Weights of a small GPT-style language model, trained from scratch on English Wikipedia.
Size: width 160, 5 heads of 32 (1 for keys and values), MLP 448 GeGLU.
Training: a variant of Adam for these matrices, 6366 steps.
Each number is 128 + 24 x the weight over its row's rms, rounded and kept within 0 to 255. Layers, rows and columns count from 0. Numbers have three digits each. The size before them is the row's rms in percent of the matrix's.

# q: layer 3 attention query, 160x160, rms 0.1, rows 0-27,32-58,64-90,96-122,128-154, columns 0-79
# k: layer 3 attention key, 32x160, rms 0.0873, rows 0-26, columns 0-79
q0 130:160142145123169093126155126152128117120095122118155122169134132162139128099142091127125071132072146086100110086140122116102194090125114141120127077125138143126083125147123100091130141176148104126159093111151140117100182120156144126172138126
q32 123:151138149143169086156113107141124096121131108136147154131139115120121132133154088129113094136101138110080092127101165125142169090124101141114127091132126119110105126149144122105118124159151112163163112114152175109134146106157153119148137098
q64 056:162138104120091138134111140103128122136082115106148128113169101118116143125102125104158128100150108148141132101132154126123131153121165117066122167121139097118140141121173162142156117110175115082106108167087155125101120131137104111137147089
q96 085:122118133097171110155164144114121126111142141123120118158117145156152161124088123115122160105089104118142131097143088155104115122097127122131139106105146142151150121164124098131146120131118097112190134118131139152180116162107135083103123109
q128 094:138106134113144107153120135101143147136148145145120161145126155116168140176088141123134134132116140157125123092163131152120129101140134149108136149133172093083115111118120090111127091154139103167130118160103120122115108097083118122160147122
k0 100:080139120166126167120141101161131108142146133142158115118097126128111105111154105161101094124141161071145134152102139109201137091142129122118121126146097154109094122109120125131101142155091138143122133101146117172096135121163159148158119170
q1 113:139116101134130127115102108176090126098100124133118162147157176194135120099120122120084162145150118084102127132142118130119155123132116148148110103126143171123135110081124166120113136131112127168147179116171149138131168086132104104099099125
q33 113:140113110123129091135107144169108120103145140162113155111137181162168119147103132123100136132172133101124134140133097145132145151151103125150119107138114159122166117097113163130091125133127144172136188106152130135153171114134142118100113154
q65 067:145101121111098167129126118146121113149170093114173141081170120081133131167118111137143137115112114136138139121168114135129099079116128147156168101144116109152146144140097062134116146121167151114146161089080112124161107157135159123150143138
q97 084:155118134096162147142091099134143116136167114136135141100117137127161143106113102158112089140097097129165085117127129171132088107141111117116149105111108130155134116161120111127152108091064157117164155103158095098118116162153109108103123150
q129 105:164058118120098162131103117159152110101126114172072175100191152145174149087127139136099136178114124108126105161153144186134133104107109155156112116156169127158150111111134142140114099113155121166116166105130149102125137120132109092094142119
k1 098:095168077095129114133148156135098124118124152151106136133113122091100096131145135135145123099167153109103158147113098097154122160156185118132136145131118139083148179154140145108117125143104132136126108133126167131150109095121157155148133133
q2 108:127075088127107129143106063076124139142143106117086106129112122133090121163129147117152195152145114130168158123162129152140111122100127152121140155161151127128153114113163158164132140151112085135111155128188130139138142144108105103105110136
q34 091:131069115129113109129104119086118148127117089130075119139116144119136155157131149092195150161126156151208176120159139128118087153145151123104120149140106144137152108102135117152128155134097095123124112140133116108139138151111119105107142138
q66 064:133114142107115165131101129107121141107146146115094134149115105147142105139117133113099133140147104137143154094125126087162100132167126089126164144154139136110135122102133099142112152115119127127125127105156091123110128116148110152107125151
q98 101:132102142111103123078125104098112131118136135106109147142134141110088113135118123125128108108098086110146150131152111143157145142137098094111130072122148126118120155138155157111130172119081122125107126101184120158158136154110118123112126118
q130 110:138087096125114118080121110088112149153148141138096130148128154134102098172139089113143195104134088114169156140125106135156114118138136111126135100144105141138150150115181158118142149133111145099153138130193144130111138183088129094110141128
k2 101:183162123155154130137137136147149130138104115122132132115157124124122164134142145115161109116130149144118111160133148145153183133120124154154107138116128095134120113149115097174122100142152168156114144134113137070147141121118106137144158111
q3 097:127162129149135115141112142144168112137094125138143099142157155111119133148101129100133107134133085138131146120144148147123181094136131157121164110179126155100111135160126119142132114145161089127126121143141125170113117141144129079112129124
q35 095:128119151145150105135126106126177098141128086128149167148163104098167150129112126114133094129123141148083100096151138166139156139096112166064123106168137138085110123142109129145140122105158117125091143110109129139113117121158106086127117087
q67 069:054129142126077127087112119094158097122094125122116116110123144108106128133148134134088162113125148107153117081117151140095088123107144142127128110122138135148103087134130129083118175119093125100145088126092128176134139104104125149194154137
q99 112:114151142108120112090111161149156075123122091122122132108144150120121079134137133136107171133117110115130157115112092107112139107159145137106147073122138162130107101095148128079101124139124121163156144126116083190138143129159136169153094107
q131 129:103092105126135124088114138145143116128102127144116144129125139108124096138122144101106161111133113137135144098126139151158163132141163139112121115146133157098163135124134140104120131150132132143108154147132078163114114131166112145101141105
k3 108:149141166107127130090113077123116133121132117140128105131129107145123139133140124127157094101155122095156131139134133142177149131152115108100108087140144108148103174138159125102154118123107154109134104122170127124126181143132131113114136137
q4 132:133137133118146122132091106156096117140104121125097128130143129173122137124135099122127164154135098091116122154134140113164174077124117153137137129144131136123126148110157142138149104155140126149167156157178163149145168101124106105137089139
q36 104:142177132142172129116097097154109092130129092138116185149140118132128119153125114131135118154124145108100095141150137136181169108126114176122143112117118131118134143144144144134150105125123151185149124150165193118163152092129123082153147140
q68 049:138119125114116111084099122106117143123150162109138154123128080160115130170092127136131165138128119082133136131120141127158144132155139118165135094108118122132148170145140128108149147133121144143108123124165138143115137112090138114153166127
q100 094:163131138108125104099086135148134120160077132119159156136104124154106128124118104129148116114101092112121122136113111151156170155142123137122156072145116148150147135139134120105184137134086181164121144128177095110128118140131096143116113134
q132 124:130100096110110137104089117126115119129124143126092141121124113117128144161119113129119186119146107107138119145152170134208157116114140133165127119122128117135197146119163131128151138160130144135142146139175155139128132100108096130106145125
k4 108:160136118140131141104171131131118127125103117141109132140123136136121111111151128123167146138127135092164134173111083126134132139148133148132139154156134122171110133135075115171101098118108137158115113119153157111133146122102123127147170131
q5 106:145144156142164118118152098185099101110107123103120170115177142160150141099123099104114118161136127106107126143144094113141172122136128174133107125108148108128147102095131133128106146139144126160125154121171146091120159062117127126107149100
q37 107:152152152136177122122160098138133113123140142157097176126148158133131095152144109100124087171118155120121111133188098141176182109147102157103130117135132160126187098108112108150136121125131093176140130091135158129132157089126133119114133126
q69 062:105122129159084159166138134083118137153117132128146115125170117132130123078182102126102146182109164100104166084120129116111110123106111123076102109166172138145120106108140124134127146124137109123187111111157146128136140179158143095133129160
q101 098:133130144100160118127154155125101156128089144131109150101123131149103146072141122106133127108104094129154157125142113142115119151135108090086117110114106115146111095129137154150151174135099129085129144144151147111127092147133127150115118095
q133 097:165095153122124134119156143145137122117121148116093165102168118133125132102147135094106129152123132135115144130170139150159141150136111187142100141137141111095158085088158126175119139128137105170102137103150143097162135077142076104107179104
k5 088:126148085111114100124107139145134098120133113154152108120092119106140115157124146160185138107139152097129131132081119137141141127149135122142127147163101158094130158166115109094130087108132155128115096113135102150138140127119173136161117174
q6 111:132142134158125095143101165166109103148059118122139120146097107092117125156115148125097108121129125123105126092164190164113136115085123108111131126109138123129132088111180108110151118103125134108138092145145117127097155129153119100142134143
q38 110:131151107151110087143147135147085136147106145110152099154093125107114150110099134127094123109162091132138143113105148127096132119090131094141134108085127143122090128148170129108118117125124142103126107132176131155114137132156141098123106138
q70 056:124132062124093142172115123105121141101138112159096122075145117152114101133131126113171109129151112170118143142124099103155101127118127137130117181130131128101119144127138159108136185123167127140135161145090119153108130108133128140140131140
q102 080:159125130127140133135113125114131143148090091135135135129094138144136133142155114101115101124116127161083136145121113114107114154114071119157153140111147118085120137129134111118123142168129108149115135072117110119106135116151077148104115155
q134 084:120156157181145113144091151116112135152117127121100067140124108119129155149169125128109078111135127133084164144139158146141130135088088088121125132131135121121099143153104135123138113132144149115161120174134130158093156108126147135156139186
k6 083:103130147125116113167155092126134131150136152084142131153139154148137138111085105138096142065138141110140083095162126148135126122136165112137124163112148131179109136111142186155148135117113109071140134134142145118149120159091119087143104094
q7 108:127153137109149135095142084131094163125161133118165154125141109121091211067112102129121121131114129161141114113140139071153110129178117093151111122147117135117078142098132150117152132110185153126134136137126147127128107121120121132129106113
q39 108:138127131120133182120106116106146108106130096134101155084144111133099128137141108126109121133099145141096118134190131133172148115154113139142100158164143131130119124107130123130146128105170129151132106145096159094122104111139102153096108107
q71 074:124143153126098104120151124173129093124110118126155090143157173155145145120126114141110091133125110081097106153120119185090167119074111119105121113124171129121117134144114116129097116158112120142130148124149119101116164176159156172149146126
q103 071:127119129152115118169158124161125163142122130149125127121139139138160114100115129108091138153160136102107134116116090145144152095079146113095109204122164115115187134117122124126122157138134155109092159139124178127098131177114151125122148142
q135 085:123106155125138145108170139168116137113145139155129171129165126137113145095127093105094081125121110117128149125148118110127167138150130125139107138151140120137134121103176127142112108131122111138094161090154132143133131139120122159095138108
k7 085:129116147100111120086120156075129084110133136181148160146106093097112109108117144144155133150120159101110117116111147139118155130165116139140118057109109102106129090158106124078148110105128082157141081105124116137122157077152131112098132125
q8 133:124157151144131118120112159141119111078140147170126135094097153111173110153101138137111142127128143157100112135111117114115095164138116098111141087070140111090117135142102161118127121120139126142123126113096157135119104130154145139120158089
q40 106:125194132171153105105124152157107124126140158153154081120120155126139154157124115128132153122131143149113120133101107096113114123141113105130155081069103137113110167130108173101133133146127131128138106111143133151110114133114185127161153112
q72 069:100147115130166105155099145153118138122166109113122098140147098129153099109111130162137108140133137080104148107136140152147142104129156142113101102149118145123101119138150138121115119124146114103125139164147149158108113158135155113126091130
q104 089:086130155105099109151117155140150110099133117125102111107138127098168108096134132134119147109133124133128140096107134151095121143140150095097157092133099150141117108138116141120092084153136147101138111129096159141151109169150160144111106106
q136 104:124169134114125141150091133133126132116163123143155044095102142074199125092125141143150127154130117145121120139092121111109111115134114123096130110082147140097110136128136149100142107131172142111121133134113149139136119154148151144096135122
k8 103:091094117082145120051111130136136126138147150135128118108099134146136133166115114109088129118123126113109154089167103146185139139142115119146167095132149134118172170130165095113170127109103136108166118130149072138114145107130128135142106137
q9 134:139131090111135153133143106145165147127144136112107144104160119142139125125151113115119189137159078134106132133137132109159144116112181112155120180155174112119154136106145146166133124147149129108159158144133150136139118159114128147081113111
q41 096:142161103123173150104152133097116187135173155142115114114156126113165127094146126116131153134151132126139137125151110089141176110131157064111101116158139162150149143101123130139124146153119122125140099139143134168080137155083149106104087178
q73 055:127106119147148149150095122136098174116176149131101095157160115152140099132139137161144130140128134093120151093135114109155115115137161103109110109143126140127159154115143077139116142141164128117157084107162118147096133142128155094156131155
q105 090:145136131119150096132174171130138175137081120091152156129106108180084117102139117106158120091105080148152153130126081121103165188155107109114162116139148148165134115141127116157152150149125159093109127130136119100151119138126077162128070105
q137 115:153108075149120156129158127136130131130132144112138107131142109139142118154164111133114203119155108096110125139159120096149150118081151149178126138127174131142193139109151127148142137129170128118132123122165177129126151122121108121127146136
k9 094:164177096137087133137138123125122132147096149120136110125133154129148146075103132115185098120155116119148160136108138139103110144112161145135113149120121102100121149116110166165124130065115146141109163174124119143117153131131130098094139124
q10 110:103191127138139096101119153159096106147128126121090198127162094150134111128109105114148136132149110097123158113108183113181145134134143099126103133131139107137143128135138129124133094104139089160116139137129126115145172166107132121152142166
q42 113:105177096104124103121146148168098146145126146112119122147113105150150120124057131131110125138159101114146139100120124149148162144104122099134150131072132129124144122138143126126132137098098128124078142104135097154106169178114136109123128179
q74 071:099134080089116171154129168102150151138146150119099102148140108093194092154150123117116140093113117150123139084128111086104106114126170141146147133121134128120113093156137111128139141111107110114126146114077122144128077095124163119115126168
q106 089:123155107139102097127101148140144140129156178139094107137171121074154115150180156137124098154130115138103114074138126119118082141119158126122130137125164143139148140152117112079166130143148116133083139101108121119063104154074165119147131162
q138 097:081149151166146145109102140168105138123170139133135118120110129137146146154148120151107131157134097073089118135095157130189141103137114096114101099105145110104130143135152133095127106148133120148106122119147141142138161123136149150136115137
k10 104:135108141084127074085130114149134110120079124107145129096124122098131103104103136125083116068111125085138122130144107121166121160133158112114143093130139147144112135126139136112114125106101158113133126170136115130147121149134067070135130126
q11 117:140108142134114116141090097117156101125084136133136131169131127108125085161151120112114125104099114102109098136111125137114115145107137145120145112103118117130134139156083169092152118156101123109137108149114143152149119086148115118102150117
q43 097:115091173152134101163087108150143069137072104144166164181123151144136102155147118141105133132128139096120098148127126163127086160129113165123151121073141126108100118126135140111133129118120134088136125173124119121129131115132095137141117090
q75 057:098142146115142124158128155160131115098133134159144189098114156141101136140126145115129102171154123067115145097122107107110083146144104106122131113098167137126138099150169117073111161117150099141123184150143167147089125137113153193187105089
q107 087:105096130094113134123128117161115129144104107124110146110102103135072111093146148122120131118109172086158155096129118090113132090104142080131143127111174130150139101174107130104142163160116091061108117114147150138115137121121162091148145113
q139 111:143131137103105119123113121130143124129106098114161154132084152149103078135124107112135146090066115122127137131095102114098142108088118114123160111125134170136091134151133118056143142160118113094165128153122112139100133147160113135125084110
k11 098:122133115115130141103147127092151123147174164127087061137139128076190104137143109150099131135124136130120106115165088146184109133134144145142156114146117136158107156078131123164112101096082169151122129098150103143151145130113144117110118160
q12 125:119141199124160118126131121150095119090145133123145147154135114107152173122118161159150077147079172117125104112157133132149129104140101116107098080109110136136100134150130103120114126120151104130124082160108152121103132119131139101178152145
q44 098:123172161159145100133119118138100126131155125114136137109143148112096138173122118137136089142078151150129104123134145119158143073154123136129119090112109124150103136154134104103126111122151128171148102144130159125151127087133164110171137146
q76 063:103152096122128118164146158137121149161129085111133147141131143122151147142095102148112111134124135098082126120086119131116124105105160158135114120114139134106116142122151136124103158115154134112144119125141135163133106133169159087153108109
q108 098:121132144156124129134142139156131130115098126122157150123120123090152151097139103138094114138109158147078137123132162115083127156091132159112124154124110123126118080103121143143106105136173112097142087106095150120124115112155132112152109135
q140 118:103144169141119117174132144111111141116135135146128133140145163105122178116125153140146041156086185173161149121153157119127113154153123134084111155121073117115133070099118136121114137127123105137108103131077131132135078082139119123151149144
k12 100:103107142103158130104120149116129093114160132125115127138119097158147100114141127140100162137105129077117101103122129129128132073139110125144132099124171112134113115165150104070155093136141094141140137112147117130135132186107173149173135117
q13 113:138150149103167143127144103129073132106142105129134177171143102157120138096134100117136116138094138086136109102121123075139152121156123144135116133139112174106078124125135120114124128124159097160142101103160162143124164089103158117130119107
q45 102:130099155109156141146111126144137122128110099113116199140115116145128096171135112127118098164095160137118111103153097120181151128144111171123144158120142145118163077117114087141137111120135100201127119134134159099127153072115106115122139101
q77 075:126146121146105115135120124139131140136065099108154150144127145114124146140141140112135141178110130132087154121101080148093079148078112124126146086105171115110118123119130124148134151115118148149129135155127108109161107141122136143149120130
q109 098:134112136142161117176145111115111140113109131120153146143125116137105126122177151136139159138125142109109149096156104070112097138067114124122130176111136105129099106136149109158118172119178108138133149100103139142113171143091145113141109141
q141 101:106124147123132116151154110118107123107122142160118216178121145138089098135161128123171143155087168136162128130140141111142119095134121157124140158139093126108137083088136118151142136148119087135120121118135155125128125114116136142119139111
k13 096:175128097161124133094140180130137093127139121162130129098135120109147067140143130162117107137105136097116091117087141128111171097169132148146095115151138114134124140152077131074104067137108108149113141100175113104124074106111136087148135117
q14 115:137100141101111154121124114105124162126152131139171144141124127145144143086156111082117125097133129162129152117117143105120134142158121098140095108139153119067128183123124174133122115116147169129136134108108117124129083103107120172082143143
q46 114:136110107116093157127102157101100157138153138144152150115167113109148190105152111080136144099129125172121139147115117098140110116156137117162097115170138146098158170116104160119106085141147159155136126102139106093112098095112104155093135126
q78 072:121110167101111095174112110143110150093128151131153089126136133143149120106116151168149104145134109110121142118121100135091108153161153111084129114154137125135069098134124182118128151140139088153168134105101067124137137155133170114158105137
q110 086:105128156136083157129126124136169115146131132116165110124159133127137115137134118156118139130127134112121129095131118105114110107118157120081088072128115150146086123117169128103143102115118129137157109140045085128170150132127143154146128134
q142 100:119148154106120101146140113125110127114112121169148143141134150116168111067131130102118148112145151162098118088128107106063095107108147145132119086105168141108107121116155162078105090121154106079152175087127138123113091173146146128101094137
k14 100:095124129108106127068104130135118115139160148125141161134118133153106146144101124101114167151148119165108099162131157137168136144144119097139143097133126129114154131094141119125132144131110135129117086120143106179122178094143124166095135107
q15 118:120141143143174098117109166136115121142100117136111160154078085097072103153139118127127114104129178117107137112131126112120113149141083116133159140100092153139115081144086128099104128139092128151115099100141123169109135062101126158162163147
q47 107:101122137098127097108126119171123145125082157159115168097066126124100088131123131126122127103160140146151182125100117107151100159144118102140177145107122128132128102134120114103131141091095135122134135120143091155147137062137125170123132160
q79 066:105180141102121149114156134119134114147123131133105139108109128123129131149142123051106117123116105143102141125151141090133087127091130122146172159092163117134140171115142154120117152126112145130147156108154156126161128097128113135103129155
q111 088:149101137112127121115102144130107141142115126138139103127123121124139150131159135115093100120104197082110143102146121113103123113091133108136120131099200121110099110098134145084073133139116113195101114080119148156095155118097119119132170153
q143 113:093160176126179082117115136135131126137107132110147162160068087139128102143108133128112090111066134102109118108143095156152101128140091128112151106109160151137065104122125122098102132114082143125148137143142104164137137111122137146198109129
k15 104:108100076097096121072122136133124115129161129109085149112138167114125092151113119158133160116125130142145065127100141101151122135119124119120123107143122128189159123176125105144169147105149121115115147138144106078126065138110143121152144117
q16 115:134102154116154167127140100120099133131146122101177161146118133143116180081115128099139079140119114099127127130120101100113128130146083155153137111159124129082093130135136132127108105106131134176124111116151108096145118042126120134174137137
q48 106:145075182102123162148109128131113136129141148096107168090134125131087145160130130104103096135117144118133160123144120095141147131143121153141128143167120138124125127138116087156115103106146128170150094158123132057147128053122123153125132156
q80 075:073129126139130096119091134142142142118139143140149102134122139120164138111126144117079121164125139118122127121099149111122101114112119111094142121148142098116096082127147101090154119153158092113131144117141100155067107171160173123167123119
q112 107:094109142118107116107147138138104122100140147129122171131143126137145153092138149132106120110078115054122111100109079126137087117102142106119078082126142117145122115159147146068140151125100091113149146115141104156123134154113142125140105093
q144 101:094116164063110123115108121135128092107155136136146196094095145114136132125124119121130123114108147124136104135097098094127089088138128157105139103123130105101130121145144159088132132163118112115133160104131102145133105106126125130175100126
k16 107:168124129113141131084101164135123110130115087124148130151137132127122069147128134152131160143124140112098113116099151101147167135175120126136158080103122137164126124105114090111110114113107152151094123084137129119147114093106169141130161134
q17 112:136137121156107095117096134101136116088122089144116134131138158117132059159097153163147140140101143119126105117132137162101123116126095106102132082145129162179140100150074134111138124124120090127119116101097105135105137178116141114167121138
q49 101:129093126141127066135131139134132155124094110113121106131104146148136109125094162157142144135142121095172152095096109128066132161113117088106160124117105146143107092105092112133130161139118096091121141107109102145125121190128154112137122126
q81 045:111152148145137097116119108137160140120116145113115170115122165079158118111154076123148127100100140139149131116153129136093139101105120140122110125106119152145141107105123132141123121153078136141076123159109177129115105183160112146100105111
q113 092:095107146179134097119144094125115144115179112164085124140111127110173082116117140139108138123123150100121114108133159116113141095108104106142108126091151123127134080143087134129113102105112087139103106112147189148105142144121160069129177136
q145 093:126105164168154103124101125137143135116103096155129142150134157132135097098128107138134122164090139097141128153077133139070110106138087087119132143125116171134093097131078153131125121092100099177128122106115132120141096206130149106117133103
k17 091:128136121082128147158113125127139101104158123096157091086154101124123145148126151120073079097136106128099143098146147131165129125124157148142123129127135135059112182140182126113123121158169123081156142143121126118150106111163156104150082125
q18 127:120113119102140108143131152125150147114209125124095103127094103088112119165132149152133109169121123167134128107129104121168101149124120137140115142136102153182130156130128118141165174150135148121101097146104131105098099151104130110116122122
q50 097:144132114104128141133148170111150154109161095113148068113096098142098100134164146128160111138089120115099133084133110143103145108113122107173098156165130140186098152109124130134120128170140108110146106127116150119118107209120123104094139113
q82 080:102162165139114118129121161104123113131141106109138158141135075149145120148137140166094149088092151087086073094093120090099111085104126148162151139105146112141116133128121132088133127156130093147169124063121110131185121097128131083134132125
q114 093:095169123118141119142085161107113117121134130127118158090133106094111161159115139184137113161152125142151107125073156113159098107153108138114142123167137135117141126107150118093140123117158153131139173195138149126128097097165150152128138111
q146 108:092097128109128133142120171181149120108170145137101118115156112149152109129133153154085109153120118080101111072110120128144134146142160138093089114102125151172107120128127102099143148119141137128136130151101092134103116117140130112139171112
k18 109:151121122102120123115108107108136136138078121146121127126139192107147161077124136102131142112090113135147153150137104115114150135159154133104130043124134112108156128147146143089125153135107123140113113115107094116135151160114118169149115108
q19 108:130163107148130132120129137142135119147119100094116130089109118145149087152104152149129151144142126117099129151126138149143121115091096136123160169109149105156195094132148072143124130131130142111140157104146117087122146137111115135145132148
q51 124:122152124139119102111165115120108168127129142106107090116127135128127135083130157137136143131134119115152148138105110103087147098102112089123143126089101150168124123129149104131107144160117114099122132095146137143103131163113161095139129182
q83 068:130139078137146139117144099092094171135135131133096110134134119096113139127103142139117135133126134136168118120155146104195130081131127148143123155132087149113137171104134125141136137125124128087102060130142164158118125099096155063114158178
q115 087:121164132113147101064152113110110134143093094112153137125142174183131139118125114127132105111102097133141127152106144133143139153162106132127127114107134158130133111116107123103129116164092142157136115100149131119140118130154095149130096132
q147 085:108178119155135137111097093126109115145126106078147085146116099138122138158081131150103139147134136096098105133127136125129090110139112126138158177074161110147144156135136101107137156121147148135125132129155161131140152102115150091168149155
k19 089:129106102108118119204114149163142143147103122070136104126112111172158145160127130126145147102140108136110141113112117085060131140089138113135137159129107123162103163137127174160141182137143132097144139166113159110124137123111101131157132115
q20 117:122117130146111116118144121113106121121141163133131131099134160080111119123100123129142093096114150135183113153069105111127094149159126133107110110155084130146120110151078122126096115114111119148051135121113104114159110109116149129132130131
q52 121:107085145083116140133115129153135091109117152114136167133111147163162088176103137162120144146123121116134111144112114154160090165147124174118135159120131090115146117156115123146145106087119110125093200129100082111151113122138096172118148105
q84 066:150119137118114152102161158096147100154088124127141155134102131124141165129156093098142114109112100154138129139103110134081142158103101125125152109124154106128143095155097138162131104122092157160119166128126143102182132155144086171114115107
q116 084:155122092118101171133115091103132113132153179160092118113140124075113124145127150143118140155152183142135116144157159114157088100081156155144117154159116098114163151132119136147125127069150121137146165150118139119099131098091132109139151158
q148 110:150118172102139107111156146122101116112113127143133177097124145143092099105111122136143070123093139137151123147105092145103129160142110135128118103161091167132096107159099132151098109102111130153132137099102083115164115147154116163102099101
k20 085:087114146118167094134094155167150137086175125149102126111150097068124124187151158138114164152108119152118147098145146110132114145150108112112138123109105142101148110157135100115109101147129114142107116137106083106120094112131133155131148112
q21 115:098157154115158143122112135143105121107161138109142133167165131148132127119169133118127161125071151144110085091143147132161165099139126096103118123118132163161125160154104101109107141159141125151158160088086117149130146132116186135125137132
q53 100:106210089116161143121092130131087110140182122130178130135168142119129143115141111132106130130123136169099088125106114122158140089149114129131131096119125153126160154175130129101100139147138139184145170063108118134139130118122172134104123138
q85 060:134111115120074149193161099116127143158124090126137132111104117086125128101147118111136101111136108176138176126155107109128086148129139140117152121108134099130152137148101168138086158139115151113176128106102124127162122145129122131120134139
q117 093:160142141134116147186137143109133141145140102122197129125111073128142131133141115156127106178124125171072127145124141093105143117102119162142148158084152133135143143137132121140109102116127149177135131135106122134145126120144154145158115166
q149 090:106141155136131143185131143150100141115136143158142203152184102115143114113126158112108126173115145154099110102158146158135119118112159147129113154110146110135167098130108099148078090102110101144143142128109143124128100109121140121102152095
k21 091:094111125113170110103112150162085102122121132139124117105141162180135150115104141107110138121148116127151100183109145146083082118137139108097124124161129101093090067108154147071155136153132098141143094150123123131103136111144124126116156120
q22 125:139119156105151096113124136129154138118155141121165108175131159128129072146122152138101099140091139107094091086136114103114135133125100133105135093110151136132085151173082142088164121153123142129130124120073101103116119127132153113181138121
q54 087:136090159088133127129129120128130117111138142142143118153175151136150113110141157150096147146149110096083070096124153119150126153107085117107124125126159145121104172190100138143147107118161131133130193154076120101113099145124132119118138145
q86 059:105143119125084131137101120111158110156110115111156099122120109113133117105152111115095148128133137157066111074100132099096085110101156096087142150080176064134131147101145162120117138140148113110165148120107155133110127150144159125116125109
q118 108:116128131123155114153135135107114137115123089134126102136131151202137113102130139143088137119127122089085118090108133101081134086084098097132108142101174140124104111146146107103101123137152094120166129139119126130077133154141184124153125128
q150 129:093131172106154111149111143141143105116136126126148130132133121159154098137122164143080106136112116106083076068129133127122119139114099147120124128092191116091101079136103115100138118117132119133135145144072100142134109133132148125162116111
k22 110:077141136093115121148091134143111113139164136121132132091128143092125137158149127131114115122129147139150135140102096119144109096148157102061134087108116145128121137126157143067139159139135118116150117110140106141141125138158145151126136113
q23 117:143102142106145149111159159115146128126164115103180145124142139110149114134120137126143106105120139120123114111119143102100145120138154090134084115140139126145106123171116104095115105078130108127116104111051089123129128153112176128137162148
q55 100:123077101100135133125151140130141180139124156082156093119112153130133110092106152137115116092126120100140138100117108099091175107107137086162104131120131144163121127153129101129088109127135107129100102101115085146104122142107133129107144161
q87 060:106122095130138142185102137143131154124127140134135080128125126110151114115117149164120144106160179155153108099137103120090073121118118101095156145073148129115141118128138165126113152122150100106130126129086113146114103166151145122109124123
q119 096:109132132127143113170151140121109137117136115113156114155154139186159138119147147127095123126122113123086099106091127116050094077125119152146120142090178113118125095130126154127121106120161088147149116124094120128108107145142144111154081120
q151 122:109140171114162109156126129139128111113125101132174132138142190147163138116133108140128092133104150091101092125093125108081102084151101122129113105112148111140106107130117138095117100098144086136122107105093122127122108139135160116160103118
k23 104:113134129100112105121103125129141105122120126117157121109138109112140131144114162125079116104114107137114121099109139099130131127128177115098128092104121148125103135100156126069124172125122138124133148133117118159134130122131148118133128130
q24 119:138132160129088089115106113126132148143107131106167131176140101117112107169160146122147112095120132127101145109129112137100131153089118123140156123112101149175123154164087124107140132157101150122155099117079115109137122177120198122118134152
q56 111:108118164139103112112105112115114128120158132131114119142157108114106157141150130116148137116143107112117145129106147121110076149150128087112122129110080097131138146176110118122129150119142167098178150121095132101179115175122141167105136139
q88 064:100137112115112120124127142147154130133166091140123132075152118151139139107147122094121142153176071143095152112088169145177099143148135129067151169156085118112147125104135147144097099141159135113142140118110114096116120173121117129123107083
q120 108:109138140113139120126154169136094135120153105102123142149111134133115154143106115114135114110097080115145145146125126184124131141129113081127135096108088162130136115151126116125116156139080128086135120131136154162188125155129178169103128076
q152 101:096128126125116133128080186114142132149181096106136104132154133099152126171165162103150168140127074136107125115123154137101127118089148116166176121124105146150126104149125109100121105155091137129161090162095095138139098177095159090130112124
k24 108:112107124104124126151119108133120117159077139123106128135136147129134141076111128140102108118135217139127124117136130121149095093112114123094114128140175121107087072086143123126153149144159136159125140162133150135119132082153125147143166181
q25 128:091151175106167147096143100119112118125141106088166157140163131193154132100141117152143138119114171071118089096127116122140163103149121142164106124123142131146128121147134078108110123138143102174135121061117110121163160100092143102160145157
q57 126:081159124105138136109148091118148102136116134062136141126121168182105105121146112188097143113073160112131101123113109117132145105126117171144140110097124135154154115158129130117132125154146122164127160094095122129166132112103148108164145183
q89 066:104140091161134115146117125122085130121093132163122116094108146152084102126086164145102142097140116129137148120114154118125110103134129112084163124102115118056093117128146120138098125138163057129159149133124084073147128139134189118152127125
q121 091:109100138080117131127133141109128121144098137092154180143141151168147158105138134111105124097098109112127113090145110137089149103115134154120141104113164163100109135110116146108108094157110118147155118076126096124167087137134112133104073070
q153 115:111095143109116150121141094133127103126128094110155185129140155137084140139143114133145134123114178092135125112147139105127110068181130147158122135113117084137124138114135088095110097163129081164151117077104114112154138081108159129157136127
k25 114:157154108100134113068095173119116124124116118138123097105142108106155093173128137142125121165092129103104108143076113123121117116137147147145152087110130135162117103101097110072115167158093150156106107131118173143095153109103131123153164154
q26 116:113170139139158130118139104170109134123142144097131145139147145176101155091139087104174113103127125125154127140103062105138168104156117118154141137162086144138135118125133123131102115154130125142120139093189129127119140111120136117123105142
q58 111:103163157123184142121143085156128101127139150127115191133124133159119116155147111145139091148114142102126108138122098118180154099170092160128132139161100132131194088144147105129155113119137117146135118104141151115127131097119137130139129136
q90 058:135135162103101125077165111106168116152138137158147168135059108090093139087156127127154124093126167150161107141182169121114103110097104133144143126153160138086106103175099134122128121128101113124113136150132180103140092139142095142154075119
q122 084:191108130142102160108130089129117155140187148147124152133073090084136129140113133129116124167127154118145135160157091137157101107105147139118120139136144102140119141151159136113132148143103122139106111140171203145132112113092133066155153123
q154 094:143095149091137162099132144113129134102182148148107176102104137128085110107111125120182144143128119160185157153170132110145121098170143130154129123146086118129131121123145121150117103163106108121139122083161160129133137110131126132100122118
k26 087:146130097137126148119145178126104105107070120153099144112166100135130116134129149125129131129113140048113121108080139158110194153136112140127090134148107119137158108124108102118109107131113144176117139118136088133124173110125145152135156126
q27 121:120145127158160131109134133177106101147070137143138158068114118142140177131101123124121111084167167112146151094146149134144132146144150118103136141110131117083141112097179116102122128127130100139082115135164136135121128153141101159146155096